From a checkpoint of a small transformer trained on Wikipedia.
Architecture: LayerNorm before each block, rotary positions, no biases in attention or MLP, tied embeddings.
Each number is 50 + 10 x the weight over its row's rms, rounded and kept within 0 to 99. Layers, rows and columns count from 0. The size before them is the row's rms in percent of the matrix's.

# gate: layer 15 MLP gate, 576x224, rms 0.18, rows 249-269, columns 0-111
# up: layer 15 MLP up, 576x224, rms 0.17, rows 249-269, columns 0-111
# down: layer 15 MLP down (transposed), 576x224, rms 0.171, rows 249-268, columns 0-111
gate249 051:28 56 63 61 55 44 53 44 48 42 36 65 46 50 58 56 61 58 39 60 51 52 51 33 54 47 45 57 65 36 71 46 47 56 57 58 40 50 58 46 58 60 53 54 58 63 41 49 69 40 39 57 46 48 56 38 68 43 52 43 48 38 68 73 56 26 66 53 50 33 46 44 50 67 66 55 57 56 35 39 33 53 48 31 41 61 42 29 40 57 63 46 48 48 46 64 68 47 54 45 61 49 52 57 46 51 72 26 55 48 47 62
up249 056:32 50 54 60 56 44 50 71 44 46 18 54 59 37 24 54 65 48 65 52 66 52 48 39 59 52 50 46 41 51 42 43 56 56 58 45 37 49 41 48 51 57 55 43 53 56 38 51 64 46 55 38 37 43 50 55 53 44 40 48 47 57 37 62 57 49 57 52 53 39 49 54 55 51 48 63 47 52 37 57 56 45 55 41 48 50 63 33 50 39 48 51 48 70 27 63 57 55 17 56 44 52 60 49 38 45 81 56 65 56 65 53
down249 056:46 43 54 59 50 38 42 34 41 49 50 34 62 46 48 45 61 50 47 53 56 56 45 52 47 48 25 58 45 37 49 38 36 61 44 35 52 43 64 57 41 45 44 47 62 45 34 43 43 34 44 35 56 55 47 51 54 37 49 73 67 48 61 33 35 52 49 42 61 57 51 56 49 52 44 50 44 49 56 49 67 59 58 19 50 53 47 52 53 43 44 49 43 30 46 62 56 59 50 47 63 37 44 42 44 57 44 67 36 39 47 50
gate250 105:53 31 35 44 54 51 34 66 69 34 50 75 66 70 65 46 41 54 43 40 61 60 56 36 49 48 44 61 39 60 41 54 47 57 50 37 70 48 44 40 52 44 45 32 54 47 37 28 37 52 57 35 58 35 56 61 49 45 33 59 59 49 74 57 41 60 43 61 45 52 56 52 52 42 67 39 72 55 64 54 48 50 56 46 37 51 54 60 49 61 60 44 57 57 59 54 40 43 54 60 43 55 54 56 46 51 63 61 50 56 38 38
up250 103:71 53 36 39 52 43 39 43 52 68 55 50 57 57 50 59 70 37 61 34 41 34 57 46 49 65 57 58 45 42 62 62 51 67 58 51 44 37 31 18 50 54 57 43 50 48 37 56 48 55 49 52 52 43 42 53 67 53 61 37 49 69 45 45 45 59 50 55 43 41 53 57 67 51 53 47 51 47 57 56 57 65 50 41 45 43 40 50 48 45 37 59 65 55 52 49 30 50 53 48 62 53 47 58 61 53 38 53 40 62 51 51
down250 102:57 46 54 47 56 30 61 62 38 56 45 34 59 58 62 58 36 44 35 64 60 41 38 41 60 53 53 40 46 51 51 48 57 44 39 62 56 55 39 24 50 54 58 47 48 64 45 52 43 58 70 46 55 67 45 43 40 71 42 53 24 52 49 41 46 47 28 53 49 64 28 56 44 54 58 41 48 56 38 34 50 58 62 31 60 61 46 54 44 49 52 63 66 45 35 56 45 65 49 53 47 55 44 41 47 34 43 32 57 53 54 58
gate251 100:47 52 62 49 53 53 46 49 47 52 55 32 44 72 61 47 47 63 44 51 45 52 57 30 42 53 53 52 59 44 52 53 65 54 49 59 29 34 53 45 49 69 55 43 52 55 70 59 53 59 57 42 68 42 54 38 62 58 60 43 70 51 39 47 44 41 62 55 47 41 41 38 71 43 61 57 68 57 38 43 35 53 46 63 45 48 52 50 58 47 56 41 78 48 64 53 54 40 61 55 35 42 48 41 46 41 43 67 27 46 63 57
up251 103:57 49 53 50 52 48 89 52 54 47 57 47 52 49 49 43 44 43 35 56 51 39 44 41 50 53 55 52 53 51 35 48 57 47 41 32 63 34 51 74 62 61 46 43 65 43 59 45 52 60 50 51 38 49 44 35 65 34 60 69 36 47 33 57 49 52 42 44 44 58 47 49 47 63 59 66 67 42 46 23 48 49 47 58 46 37 58 48 44 53 60 55 59 33 55 52 68 59 65 48 52 50 44 33 64 51 38 64 45 40 45 56
down251 101:60 46 68 69 54 43 34 42 51 56 50 51 38 48 72 57 45 50 49 62 43 53 45 69 44 42 62 49 69 58 38 44 48 42 48 57 65 33 59 57 51 44 42 49 41 36 50 51 39 55 61 60 36 58 31 39 52 51 53 52 43 48 73 60 52 44 50 43 52 46 36 45 69 52 58 46 52 57 60 49 66 46 63 58 58 45 38 51 29 69 46 51 48 50 53 39 58 49 43 47 44 40 60 14 36 43 54 55 41 63 63 56
gate252 099:52 70 53 49 47 55 33 50 45 45 48 55 43 42 43 44 49 37 54 46 56 45 37 63 69 43 44 40 45 62 63 48 71 56 57 71 43 45 66 54 54 49 37 63 59 69 55 46 39 53 51 46 55 45 45 79 38 42 48 61 44 37 51 50 49 57 42 45 47 49 32 29 57 40 32 46 36 56 61 55 55 45 50 59 49 61 51 50 51 59 40 52 45 37 47 41 64 55 69 51 58 47 61 63 48 44 38 50 63 48 61 41
up252 107:59 53 56 72 53 64 49 61 69 51 40 53 44 49 27 33 56 45 45 68 54 40 57 34 56 60 54 43 36 44 64 56 48 42 47 55 40 42 71 40 73 67 44 62 54 42 60 56 50 59 35 66 35 55 50 65 59 39 47 56 40 38 73 51 37 42 43 44 60 43 51 56 40 44 58 48 65 51 38 43 52 71 35 61 37 50 42 41 50 52 48 60 61 53 54 39 33 31 55 41 50 35 53 44 58 68 49 55 56 51 44 33
down252 105:57 54 44 58 51 32 46 60 54 53 35 37 51 31 40 59 57 51 36 52 62 60 54 47 34 48 50 47 39 61 56 54 44 75 51 54 50 37 58 46 46 53 59 66 51 42 50 50 33 38 54 56 48 55 47 61 45 57 50 50 65 46 60 46 58 58 73 48 44 39 49 46 29 46 61 43 47 43 53 62 35 58 55 52 45 54 62 40 74 37 31 45 54 46 47 43 58 44 35 51 49 40 62 50 75 64 38 45 47 55 52 45
gate253 096:60 32 49 39 46 61 54 42 53 61 69 46 56 50 59 35 40 55 58 57 61 46 53 57 51 36 38 56 48 53 47 50 46 57 57 38 32 49 63 43 43 46 43 55 52 36 55 51 52 64 47 49 37 55 48 47 33 48 52 54 52 54 33 69 39 50 59 62 57 20 46 64 59 34 51 47 44 49 49 64 53 39 49 56 46 42 42 41 67 35 66 38 48 59 61 65 63 76 67 41 44 57 54 50 55 47 46 49 44 34 60 52
up253 096:50 43 59 55 50 32 69 42 42 43 49 50 38 64 57 36 48 43 61 67 32 47 45 54 36 53 47 60 45 40 51 44 51 39 42 43 59 54 58 50 70 51 72 55 37 27 42 62 54 43 39 43 34 48 48 49 50 60 38 38 42 44 54 63 33 56 52 59 51 67 47 50 59 46 38 60 58 42 47 44 49 43 53 62 59 62 53 51 49 58 65 53 42 49 67 60 77 50 49 33 61 49 39 59 47 65 53 55 53 56 59 45
down253 097:49 39 45 62 53 58 42 54 60 65 56 36 51 31 54 46 59 56 54 51 76 52 46 51 58 40 54 57 48 48 55 49 32 58 60 47 50 41 42 49 46 55 74 47 53 55 60 46 34 45 61 37 43 52 54 57 41 43 63 66 47 68 38 67 38 45 56 56 41 36 52 39 69 37 58 42 41 41 52 68 49 54 50 54 22 39 45 47 62 54 67 51 49 56 52 46 74 71 48 72 51 41 63 60 59 55 45 62 41 75 33 62
gate254 097:44 52 53 58 64 56 52 53 53 37 53 44 44 66 57 45 59 38 48 53 44 60 55 57 61 50 53 55 64 38 28 41 60 48 51 48 29 58 72 38 47 52 53 44 51 47 50 47 43 44 74 58 53 53 71 68 46 40 40 46 59 52 52 51 41 30 55 49 51 40 54 43 73 50 50 59 45 46 44 72 51 45 54 43 43 52 34 52 55 70 45 36 51 58 49 53 48 64 47 50 43 44 45 48 58 47 27 44 58 55 61 55
up254 117:51 65 56 39 41 65 50 64 49 62 56 37 47 60 24 29 52 45 28 39 64 48 61 51 49 59 48 42 53 50 45 40 46 48 42 64 39 38 47 44 47 42 51 45 64 53 69 52 66 51 56 52 61 52 48 32 50 68 58 51 54 41 46 34 56 53 52 31 67 52 48 54 67 50 46 42 67 56 44 65 52 50 43 56 42 57 47 37 61 58 59 51 48 56 29 57 56 39 41 53 45 52 35 62 37 39 60 42 16 77 53 27
down254 103:48 48 39 50 58 47 46 58 45 54 53 50 52 54 50 53 52 51 64 46 46 55 67 38 60 55 55 51 64 59 46 31 66 67 68 67 53 52 60 47 47 57 48 41 51 56 59 72 66 26 52 62 42 56 32 51 50 49 39 49 58 47 46 44 66 41 52 49 57 24 68 55 38 54 69 66 46 54 60 39 62 58 45 47 36 55 47 59 45 45 48 25 59 62 48 54 54 47 38 45 65 59 35 42 68 56 31 37 48 38 37 45
gate255 092:44 45 40 41 48 69 36 46 60 50 73 36 52 43 51 51 43 34 45 42 61 44 48 51 50 45 64 48 48 47 48 43 43 63 45 62 59 52 42 48 38 71 61 50 59 57 42 38 30 47 37 64 66 56 66 42 54 53 57 54 41 40 45 40 48 39 68 23 60 41 50 53 41 58 42 55 45 62 43 41 48 59 43 56 44 49 52 41 50 41 32 48 37 54 43 63 42 53 49 34 56 59 51 51 39 34 36 50 57 32 61 61
up255 094:76 73 28 64 49 47 47 44 56 62 46 65 52 23 56 45 37 54 67 48 45 38 45 49 46 43 48 47 53 51 43 62 50 52 49 42 51 63 44 64 61 39 37 45 29 65 11 39 69 62 57 46 59 48 47 36 53 48 50 38 55 56 47 50 58 58 44 56 57 74 38 50 44 57 30 71 57 48 51 55 52 52 54 54 44 42 35 63 52 63 63 47 50 47 64 61 44 49 54 40 58 45 60 62 60 48 38 41 58 51 43 54
down255 091:41 60 53 58 49 66 60 54 48 38 62 47 65 62 50 62 78 53 56 39 33 45 40 47 56 72 49 51 40 40 51 37 51 45 59 25 47 27 52 27 51 31 61 52 41 41 52 63 47 71 56 42 48 45 47 56 47 54 49 43 54 60 48 38 49 53 53 41 54 41 56 40 57 49 50 35 58 56 58 55 41 42 54 41 66 54 64 48 40 42 60 54 28 50 37 47 53 46 61 44 54 42 48 42 44 56 46 64 35 54 60 39
gate256 099:54 50 45 45 62 49 46 60 54 55 68 57 19 30 34 53 33 52 51 52 52 55 51 46 53 47 46 52 60 38 56 60 40 48 49 54 68 46 36 63 47 54 43 37 87 38 56 65 44 55 45 64 45 56 45 52 58 29 52 46 45 33 60 36 46 53 43 48 45 56 39 51 49 47 49 30 40 44 52 54 55 53 55 54 57 63 48 51 44 43 59 39 53 39 61 44 65 43 48 44 50 51 71 64 48 77 48 53 52 62 65 55
up256 090:61 45 34 39 59 39 53 30 43 46 50 48 48 41 48 46 40 37 57 50 48 52 62 52 50 51 49 45 50 45 34 66 62 41 41 56 54 50 54 60 67 51 35 48 56 44 53 44 46 34 34 35 72 66 39 49 47 43 45 47 49 46 56 56 37 44 67 49 44 43 66 30 44 69 42 42 57 77 44 64 45 44 51 49 37 46 50 46 45 53 63 51 32 51 50 40 34 55 50 46 54 35 58 51 31 52 47 51 36 32 65 49
down256 107:72 70 40 51 63 48 48 48 40 56 25 36 31 49 63 51 52 45 47 66 39 47 51 29 45 56 34 50 48 52 63 58 47 41 56 33 58 46 45 46 37 39 49 36 30 19 47 64 65 48 56 43 45 46 55 47 53 36 44 52 53 54 54 56 63 54 51 52 58 40 55 36 41 51 37 51 59 57 44 41 46 55 40 52 32 56 44 50 53 55 45 61 72 67 63 58 54 55 46 34 45 61 46 44 46 48 60 47 52 32 59 66
gate257 089:51 72 37 63 66 45 42 46 42 46 61 62 40 46 63 47 46 57 30 27 50 34 56 41 46 66 43 52 46 69 50 54 62 52 41 61 51 55 42 40 26 38 49 39 58 47 43 50 49 46 37 47 55 57 48 40 56 44 53 45 56 67 41 42 45 55 49 59 47 44 53 52 52 50 57 53 40 45 59 58 57 41 32 44 43 45 46 61 44 41 63 53 36 45 42 57 58 67 66 47 47 61 70 53 66 38 52 49 72 60 35 59
up257 090:28 49 61 49 51 60 45 45 48 39 45 48 37 42 46 55 41 41 44 66 45 50 45 50 46 51 61 47 51 55 60 56 53 37 48 47 37 50 43 59 61 46 49 47 30 60 59 50 65 57 45 49 40 45 33 39 53 69 49 77 37 46 61 49 67 39 37 40 57 33 38 39 47 30 44 52 68 43 43 62 57 49 55 46 60 58 66 37 52 57 47 48 65 63 53 34 62 63 55 54 59 41 37 43 53 43 40 59 49 54 51 45
down257 097:61 43 56 45 44 44 47 45 36 37 41 58 61 65 53 58 60 47 53 62 45 57 44 65 57 59 52 65 29 48 47 64 42 48 32 42 60 30 44 49 43 53 32 54 44 43 46 50 60 59 41 41 57 38 57 43 51 54 52 64 36 49 53 45 62 71 46 35 28 54 48 55 47 58 54 54 50 65 35 60 44 55 42 60 53 42 65 37 47 68 25 56 25 50 38 56 69 56 32 48 80 51 62 54 43 48 64 43 58 47 45 46
gate258 104:46 59 67 26 52 58 57 49 51 54 51 48 38 46 57 49 64 46 39 39 67 67 51 57 49 44 34 42 67 50 54 56 50 38 37 60 37 40 68 40 65 56 65 41 44 43 44 46 59 43 45 66 58 60 65 46 49 46 49 34 56 55 62 66 47 55 47 37 52 63 52 51 54 54 35 55 54 56 60 40 65 38 60 24 48 28 55 62 45 27 45 42 44 46 67 43 53 45 61 45 53 31 46 61 56 50 60 48 45 47 43 46
up258 104:43 46 42 42 49 50 42 60 48 73 66 44 53 41 60 35 53 61 47 50 51 41 65 58 56 49 45 50 51 64 31 42 49 53 48 40 43 68 59 50 57 64 63 53 51 51 62 41 42 44 46 41 43 43 27 57 57 46 44 53 56 54 56 55 53 45 60 48 55 43 54 48 67 53 37 58 58 63 38 40 43 49 53 48 51 53 67 63 55 62 61 30 39 46 52 60 68 53 41 46 37 52 45 53 43 47 36 39 42 49 30 67
down258 110:53 45 46 49 31 45 30 40 36 56 48 65 68 48 36 51 46 43 64 61 54 67 67 67 58 30 41 58 52 34 41 54 59 44 43 53 45 57 52 34 30 35 39 64 58 46 66 31 45 62 57 52 41 30 52 48 69 43 44 46 37 57 43 57 48 59 41 45 50 37 51 48 57 43 50 56 39 60 59 39 48 48 58 65 52 41 51 40 52 48 44 67 39 30 43 42 48 43 61 40 49 58 30 73 20 48 49 37 47 52 58 36
gate259 106:53 63 61 59 54 33 62 42 62 58 60 54 51 48 56 28 63 53 37 48 51 40 39 72 37 46 51 51 40 35 44 47 47 53 56 48 50 56 26 62 57 57 54 41 33 54 53 54 33 61 39 46 58 51 57 43 62 45 56 58 40 40 57 65 73 69 58 67 54 47 51 39 40 50 48 51 58 59 59 47 36 58 47 51 44 45 48 31 49 48 48 54 66 42 60 63 46 55 78 47 44 46 45 42 57 37 43 77 36 61 38 47
up259 103:46 47 53 60 48 63 42 41 38 39 50 33 38 63 32 32 54 43 62 48 44 24 63 49 54 47 52 44 52 47 53 46 50 52 45 56 57 48 30 56 44 50 49 27 45 33 66 46 60 59 53 51 51 63 52 50 43 56 33 48 50 61 52 48 53 52 51 67 79 52 16 40 62 55 53 68 48 64 48 58 37 45 45 34 41 41 55 45 39 63 46 36 63 67 32 54 73 66 53 63 46 51 52 48 53 56 61 56 60 24 40 40
down259 101:44 44 53 53 43 55 51 44 55 36 55 45 60 49 30 43 54 48 58 48 57 65 43 50 56 41 44 56 48 61 66 64 60 40 48 46 48 31 50 60 51 61 46 40 41 40 80 56 53 58 51 46 56 48 57 44 51 41 53 59 40 41 55 57 46 37 37 37 68 45 57 43 50 48 55 63 45 42 50 50 65 48 54 51 57 42 57 47 52 51 57 48 37 51 65 41 42 43 37 46 56 48 38 26 58 52 51 62 46 68 46 36
gate260 102:46 37 53 44 24 37 36 54 46 63 49 43 33 57 58 64 62 53 54 65 46 69 48 48 60 41 44 49 44 48 62 49 59 64 52 50 60 46 40 49 66 49 50 43 72 47 54 47 52 70 45 55 30 48 37 55 45 58 61 57 51 42 56 48 55 41 31 44 41 45 48 44 49 26 52 38 53 62 62 15 52 52 68 44 43 45 57 54 47 42 59 56 59 42 56 42 46 65 62 62 36 40 44 61 57 36 49 65 55 45 37 54
up260 110:53 47 53 59 49 49 54 47 48 42 44 28 46 37 55 45 53 58 67 52 56 26 47 44 55 30 52 69 47 59 42 58 40 24 61 56 42 61 43 61 45 61 47 61 71 49 49 44 47 50 46 50 40 47 53 56 52 31 51 50 67 27 48 46 61 63 57 61 44 62 53 32 48 49 48 70 55 60 47 39 55 40 55 54 36 78 38 53 51 59 65 56 55 53 26 58 41 49 54 45 45 46 42 54 43 56 48 39 41 54 38 42
down260 103:66 46 41 31 27 38 41 52 58 43 66 44 57 60 62 40 31 51 38 55 69 74 43 47 40 55 51 68 59 47 56 52 47 64 56 46 46 44 51 33 54 45 48 41 42 42 45 68 45 38 48 51 52 36 49 49 29 60 57 30 59 72 58 43 34 52 43 37 36 54 53 51 68 50 69 59 33 34 58 50 59 44 53 40 51 48 60 52 36 50 62 61 52 44 55 59 62 50 55 45 60 41 44 54 45 50 58 33 37 37 55 63
gate261 104:48 50 48 74 41 30 67 60 57 41 33 59 57 53 45 52 53 40 57 43 52 59 52 48 41 81 64 34 52 51 50 33 47 57 71 54 51 43 49 54 46 38 74 52 50 43 44 39 47 64 44 54 36 45 64 48 45 49 36 51 62 40 53 54 47 46 67 52 36 72 62 35 34 59 55 42 42 43 50 25 30 41 40 44 45 51 36 48 60 53 44 53 62 13 56 49 47 39 62 48 36 33 56 41 53 60 54 47 48 37 58 42
up261 096:33 59 48 52 58 48 60 37 54 35 38 55 45 47 51 61 54 53 58 55 45 37 50 42 72 50 38 54 64 52 48 69 81 26 48 46 53 56 38 58 57 34 50 67 44 57 39 61 42 47 35 47 67 63 43 60 58 40 45 58 37 27 47 47 55 51 43 50 55 51 38 36 50 34 44 62 51 48 42 49 45 46 43 52 44 59 42 52 46 57 53 34 54 64 51 49 37 58 47 47 61 48 47 50 44 32 45 36 74 40 36 41
down261 103:59 44 42 48 49 66 31 46 59 65 43 43 38 55 49 51 33 49 53 46 45 36 50 70 50 46 54 52 53 51 64 54 38 53 53 60 55 56 56 55 45 55 48 45 65 50 51 49 54 54 48 42 56 48 57 60 47 54 74 65 52 54 40 55 57 49 50 57 61 69 54 56 70 39 57 45 58 43 37 40 43 52 48 49 63 40 58 39 44 46 59 53 45 74 46 50 56 45 38 69 50 61 63 62 61 51 40 75 61 50 48 44
gate262 105:48 74 52 72 73 50 27 41 39 72 46 43 55 52 45 55 71 55 48 48 54 38 38 39 63 63 56 51 40 49 48 51 47 61 44 51 61 51 46 48 57 34 47 34 62 61 41 51 52 42 58 38 61 64 62 56 55 54 42 61 52 55 59 61 53 55 68 38 38 56 43 28 66 39 69 68 47 53 58 46 54 60 50 50 40 72 45 40 33 39 47 59 31 48 52 31 55 51 45 49 41 36 56 56 65 50 51 44 46 56 46 56
up262 110:57 55 51 75 62 55 41 54 51 60 59 50 51 51 43 49 44 54 55 64 28 44 44 71 49 41 46 41 54 51 46 30 45 57 37 50 45 55 55 46 57 32 47 44 49 41 39 68 45 27 45 45 62 35 43 56 59 61 60 43 42 46 40 42 64 67 44 45 57 62 39 51 55 52 54 51 58 45 35 43 35 40 51 52 54 39 65 44 48 46 55 46 40 61 60 27 60 39 62 54 48 50 49 29 59 49 38 48 38 80 49 41
down262 103:36 49 53 41 67 56 60 47 44 62 61 48 56 57 44 53 42 36 60 62 64 44 34 48 51 59 57 53 50 52 48 63 52 46 33 47 36 51 48 46 55 47 48 40 48 58 50 53 45 42 38 50 51 55 34 49 58 34 62 62 63 53 45 52 35 66 37 46 69 30 34 45 45 48 50 56 39 46 56 58 39 53 42 49 47 40 45 55 54 59 37 36 22 52 46 65 51 50 47 42 59 44 69 24 49 64 32 30 48 45 41 32
gate263 108:54 29 52 51 52 55 53 41 48 51 55 45 37 59 45 62 52 65 38 40 46 56 44 66 51 59 38 39 50 48 47 55 48 24 38 63 40 45 45 48 44 35 46 58 59 38 49 38 48 61 60 37 38 45 35 71 59 27 58 47 49 50 46 54 48 48 43 79 49 47 45 39 77 59 47 47 38 37 49 52 39 51 44 37 59 46 57 67 56 39 61 33 58 62 78 55 64 60 43 43 51 61 39 43 42 35 51 47 53 48 51 49
up263 108:37 49 56 50 44 42 63 52 48 50 59 49 40 54 53 70 52 64 47 48 59 37 49 59 48 55 56 54 52 56 60 50 44 40 45 39 49 64 44 55 60 63 55 48 49 52 73 38 59 36 39 61 56 43 53 62 37 69 27 64 49 54 36 42 58 44 64 51 57 32 46 40 58 38 51 34 41 57 49 53 51 45 61 57 55 60 46 42 50 51 59 52 28 54 61 47 46 46 68 57 52 39 64 51 48 47 58 43 38 50 62 68
down263 105:59 23 47 50 66 35 42 49 65 50 37 52 46 56 37 53 37 63 58 69 58 53 44 34 50 67 43 58 60 60 50 47 57 57 49 43 50 50 43 70 50 40 44 44 57 52 59 52 50 66 35 48 45 51 60 55 61 54 45 64 47 63 65 61 63 51 47 51 52 34 54 48 51 52 70 51 45 47 45 35 29 46 55 50 43 50 44 44 54 54 61 36 36 59 55 50 58 48 56 47 56 61 31 57 37 40 54 47 48 60 61 57
gate264 097:47 67 52 58 44 60 50 27 35 39 46 49 49 49 56 33 34 38 38 28 56 46 50 47 59 51 68 51 31 52 40 42 51 58 53 52 38 37 35 60 37 38 54 50 56 45 57 54 47 41 62 41 57 60 36 37 52 51 49 63 64 49 65 55 47 48 41 47 33 54 49 52 33 49 46 55 39 61 54 58 55 71 55 62 55 50 75 58 58 48 56 55 43 44 41 58 41 64 42 42 30 45 50 54 64 43 56 33 47 61 49 49
up264 095:49 57 76 26 46 56 38 53 57 42 56 52 51 69 56 35 42 61 57 59 58 68 47 41 61 62 54 50 56 57 57 61 61 54 46 48 36 44 39 42 33 42 56 18 42 50 45 57 47 55 50 47 47 54 52 48 67 63 49 54 57 32 51 32 42 52 35 41 53 59 30 43 57 57 55 62 62 35 35 43 53 41 52 64 46 61 52 46 58 56 34 41 65 48 50 39 50 65 26 47 49 45 34 55 58 37 53 72 44 62 53 50
down264 099:55 53 40 34 42 57 38 48 47 62 42 71 48 65 50 55 44 40 62 60 59 53 36 45 43 58 58 57 53 62 54 38 50 61 46 53 58 68 47 62 46 49 43 38 49 41 46 40 56 40 61 57 37 62 50 43 52 56 43 52 58 53 52 36 43 42 49 58 49 46 45 56 51 38 57 51 78 63 50 58 42 45 58 39 64 47 50 37 34 62 44 52 63 46 47 45 43 57 59 42 47 45 34 69 44 62 46 61 52 54 58 46
gate265 119:61 48 54 39 32 40 33 47 57 45 35 41 32 48 48 32 59 52 52 49 64 53 64 55 64 55 37 53 36 70 52 52 55 67 59 55 31 41 39 65 61 42 60 47 55 50 33 39 48 47 61 61 41 52 69 29 74 48 51 57 47 58 49 55 57 38 56 44 61 86 56 58 47 56 45 51 50 53 75 56 56 56 42 52 61 55 61 37 45 39 50 67 48 44 49 51 43 33 45 63 51 54 43 58 50 41 55 38 57 42 53 28
up265 127:59 50 60 39 55 51 66 48 49 29 57 44 44 43 50 29 47 42 45 39 49 69 59 54 45 49 40 40 43 51 52 47 62 39 60 60 34 60 39 61 54 39 55 51 49 53 34 35 57 45 62 64 44 61 55 41 70 51 54 42 29 58 50 59 65 42 44 69 62 73 61 64 59 47 37 55 31 30 70 44 45 61 51 47 70 58 41 46 52 49 56 55 41 44 55 65 48 39 61 52 56 64 40 49 46 62 43 51 71 49 42 57
down265 114:45 50 41 69 63 44 55 56 53 67 48 55 65 56 53 56 39 56 48 48 46 41 35 41 53 51 63 49 64 41 43 55 53 46 37 29 62 51 53 35 42 61 33 46 32 50 59 55 47 56 47 45 49 56 33 71 31 56 54 60 55 43 39 48 41 67 48 32 41 21 40 45 43 50 55 44 70 29 35 55 50 47 60 50 34 38 51 54 47 63 43 37 59 64 56 39 59 59 37 42 55 43 44 40 49 46 43 39 48 56 55 60
gate266 095:47 58 51 71 36 46 36 55 73 49 49 85 46 55 59 58 48 50 40 48 38 55 45 64 36 48 49 32 54 62 39 46 58 56 62 61 46 35 69 58 50 35 43 50 54 49 52 57 56 48 49 46 41 50 52 44 46 53 44 56 44 60 41 37 50 33 49 73 49 44 54 22 52 52 57 36 62 58 53 76 54 43 41 65 44 29 50 52 40 57 41 56 60 28 57 43 55 41 53 59 39 28 31 65 37 26 73 47 56 35 52 44
up266 088:56 42 50 63 37 36 60 58 34 47 51 49 52 38 62 47 62 41 42 67 47 59 56 31 51 57 58 57 58 49 55 51 35 40 54 48 53 47 48 49 35 62 48 57 48 43 40 56 42 52 69 36 59 51 56 55 57 55 37 51 63 37 57 58 56 40 42 41 59 55 67 63 50 44 55 63 40 51 56 56 47 56 56 56 59 51 50 52 74 39 58 59 44 60 40 62 47 51 47 64 24 56 56 49 40 79 05 57 28 61 44 50
down266 098:54 44 54 53 49 45 37 51 44 22 43 40 31 61 55 65 45 45 26 59 56 56 54 60 31 50 53 46 62 54 46 52 36 58 70 40 56 55 47 41 53 39 44 48 42 35 41 62 61 45 52 50 49 50 44 49 50 46 32 56 39 46 49 38 41 48 53 50 60 50 41 47 48 49 51 46 57 44 63 51 52 48 43 65 55 43 66 44 61 47 46 64 40 38 57 70 59 49 57 53 48 55 35 66 61 47 44 81 35 63 46 41
gate267 093:47 43 54 41 36 42 47 24 65 48 52 39 61 51 53 55 37 41 53 60 48 45 46 37 36 55 68 47 57 64 52 41 51 34 51 46 47 69 47 60 60 58 32 42 61 58 45 55 54 57 50 32 35 41 64 42 51 50 37 50 38 44 55 58 68 48 60 53 52 34 48 36 45 57 57 59 52 59 29 52 58 54 79 55 53 58 43 46 41 35 56 41 48 51 40 56 56 47 62 49 49 47 63 77 65 49 46 62 48 61 52 57
up267 097:58 23 56 49 48 47 69 62 49 50 43 57 49 37 49 66 53 52 40 63 61 62 50 42 61 59 63 47 56 42 42 60 70 40 47 63 65 43 47 44 37 51 64 50 53 62 53 44 47 48 50 72 51 58 50 59 67 50 63 65 33 62 50 65 34 40 42 43 56 54 54 54 69 65 51 50 54 26 37 50 60 56 65 30 49 46 59 63 56 67 47 47 57 34 36 64 56 56 36 47 46 67 40 22 50 52 59 58 48 44 68 61
down267 092:43 56 52 39 45 47 57 51 56 56 30 52 53 58 50 48 64 57 27 49 48 40 19 58 68 49 56 55 51 54 72 50 48 71 45 44 51 41 60 47 43 51 58 59 53 47 33 51 50 59 44 45 44 39 59 58 58 33 51 47 67 50 46 57 61 60 52 60 45 36 52 41 65 62 45 42 59 67 50 58 37 41 56 40 48 52 42 44 45 41 33 48 43 37 48 72 61 59 36 63 67 61 44 52 59 69 49 66 40 52 71 70
gate268 098:59 35 47 35 44 44 52 40 38 36 62 41 42 60 50 53 68 42 51 48 43 65 59 50 53 54 55 56 63 53 47 45 51 53 50 51 35 51 46 48 45 37 63 51 40 46 57 64 45 54 61 68 49 52 64 33 68 51 74 43 47 58 42 62 59 56 47 57 31 54 55 56 45 44 58 71 46 44 63 41 46 36 66 46 68 49 49 32 56 52 54 22 63 49 53 73 43 48 62 54 49 37 59 37 49 42 41 45 33 51 55 68
up268 100:51 28 56 55 40 42 56 66 66 36 37 42 50 44 50 47 50 48 56 66 72 50 50 60 44 51 60 50 40 61 33 59 45 25 58 46 47 54 71 65 40 48 59 50 71 62 40 43 53 49 65 49 53 55 55 53 48 34 34 60 46 57 43 37 60 50 48 42 53 56 58 55 42 53 36 22 54 49 54 61 51 56 50 74 41 53 38 45 56 34 61 58 62 52 58 42 63 58 59 52 34 36 60 51 53 50 56 42 46 43 55 38
down268 099:53 36 60 36 54 52 64 71 43 35 41 50 46 42 57 46 45 42 40 58 59 63 59 53 60 72 52 53 59 58 54 61 56 61 45 32 48 28 55 55 45 64 46 46 52 50 37 58 51 49 51 52 36 49 42 42 61 56 62 51 47 37 53 44 40 55 49 48 51 58 66 41 58 26 58 38 56 26 33 51 51 38 53 47 62 48 23 44 61 44 60 33 45 27 53 46 64 53 58 59 55 50 49 50 52 49 61 68 55 60 64 43
gate269 101:54 24 49 44 48 71 54 62 50 50 55 54 25 51 41 57 54 54 45 56 48 48 45 65 46 74 70 59 27 30 50 52 41 50 42 41 55 43 49 60 41 45 48 58 57 49 49 62 45 69 40 53 54 64 51 42 47 54 28 53 60 47 52 57 53 41 51 44 40 56 37 39 37 47 46 45 64 56 52 53 47 61 67 49 48 48 63 59 43 43 34 57 31 58 57 47 56 52 44 54 44 52 35 63 36 35 46 42 45 54 45 61
up269 099:42 40 46 42 54 48 47 43 53 47 60 50 51 48 60 52 37 34 69 56 47 41 57 61 51 47 49 44 50 48 54 47 41 42 59 36 30 47 59 54 58 50 54 47 57 47 20 40 48 59 56 47 43 49 52 44 46 32 55 48 60 58 32 43 41 58 41 52 64 60 54 36 55 58 60 37 51 53 56 48 66 53 55 50 72 60 48 46 54 59 57 33 67 56 62 35 52 68 66 89 44 48 51 41 55 48 49 51 44 35 34 43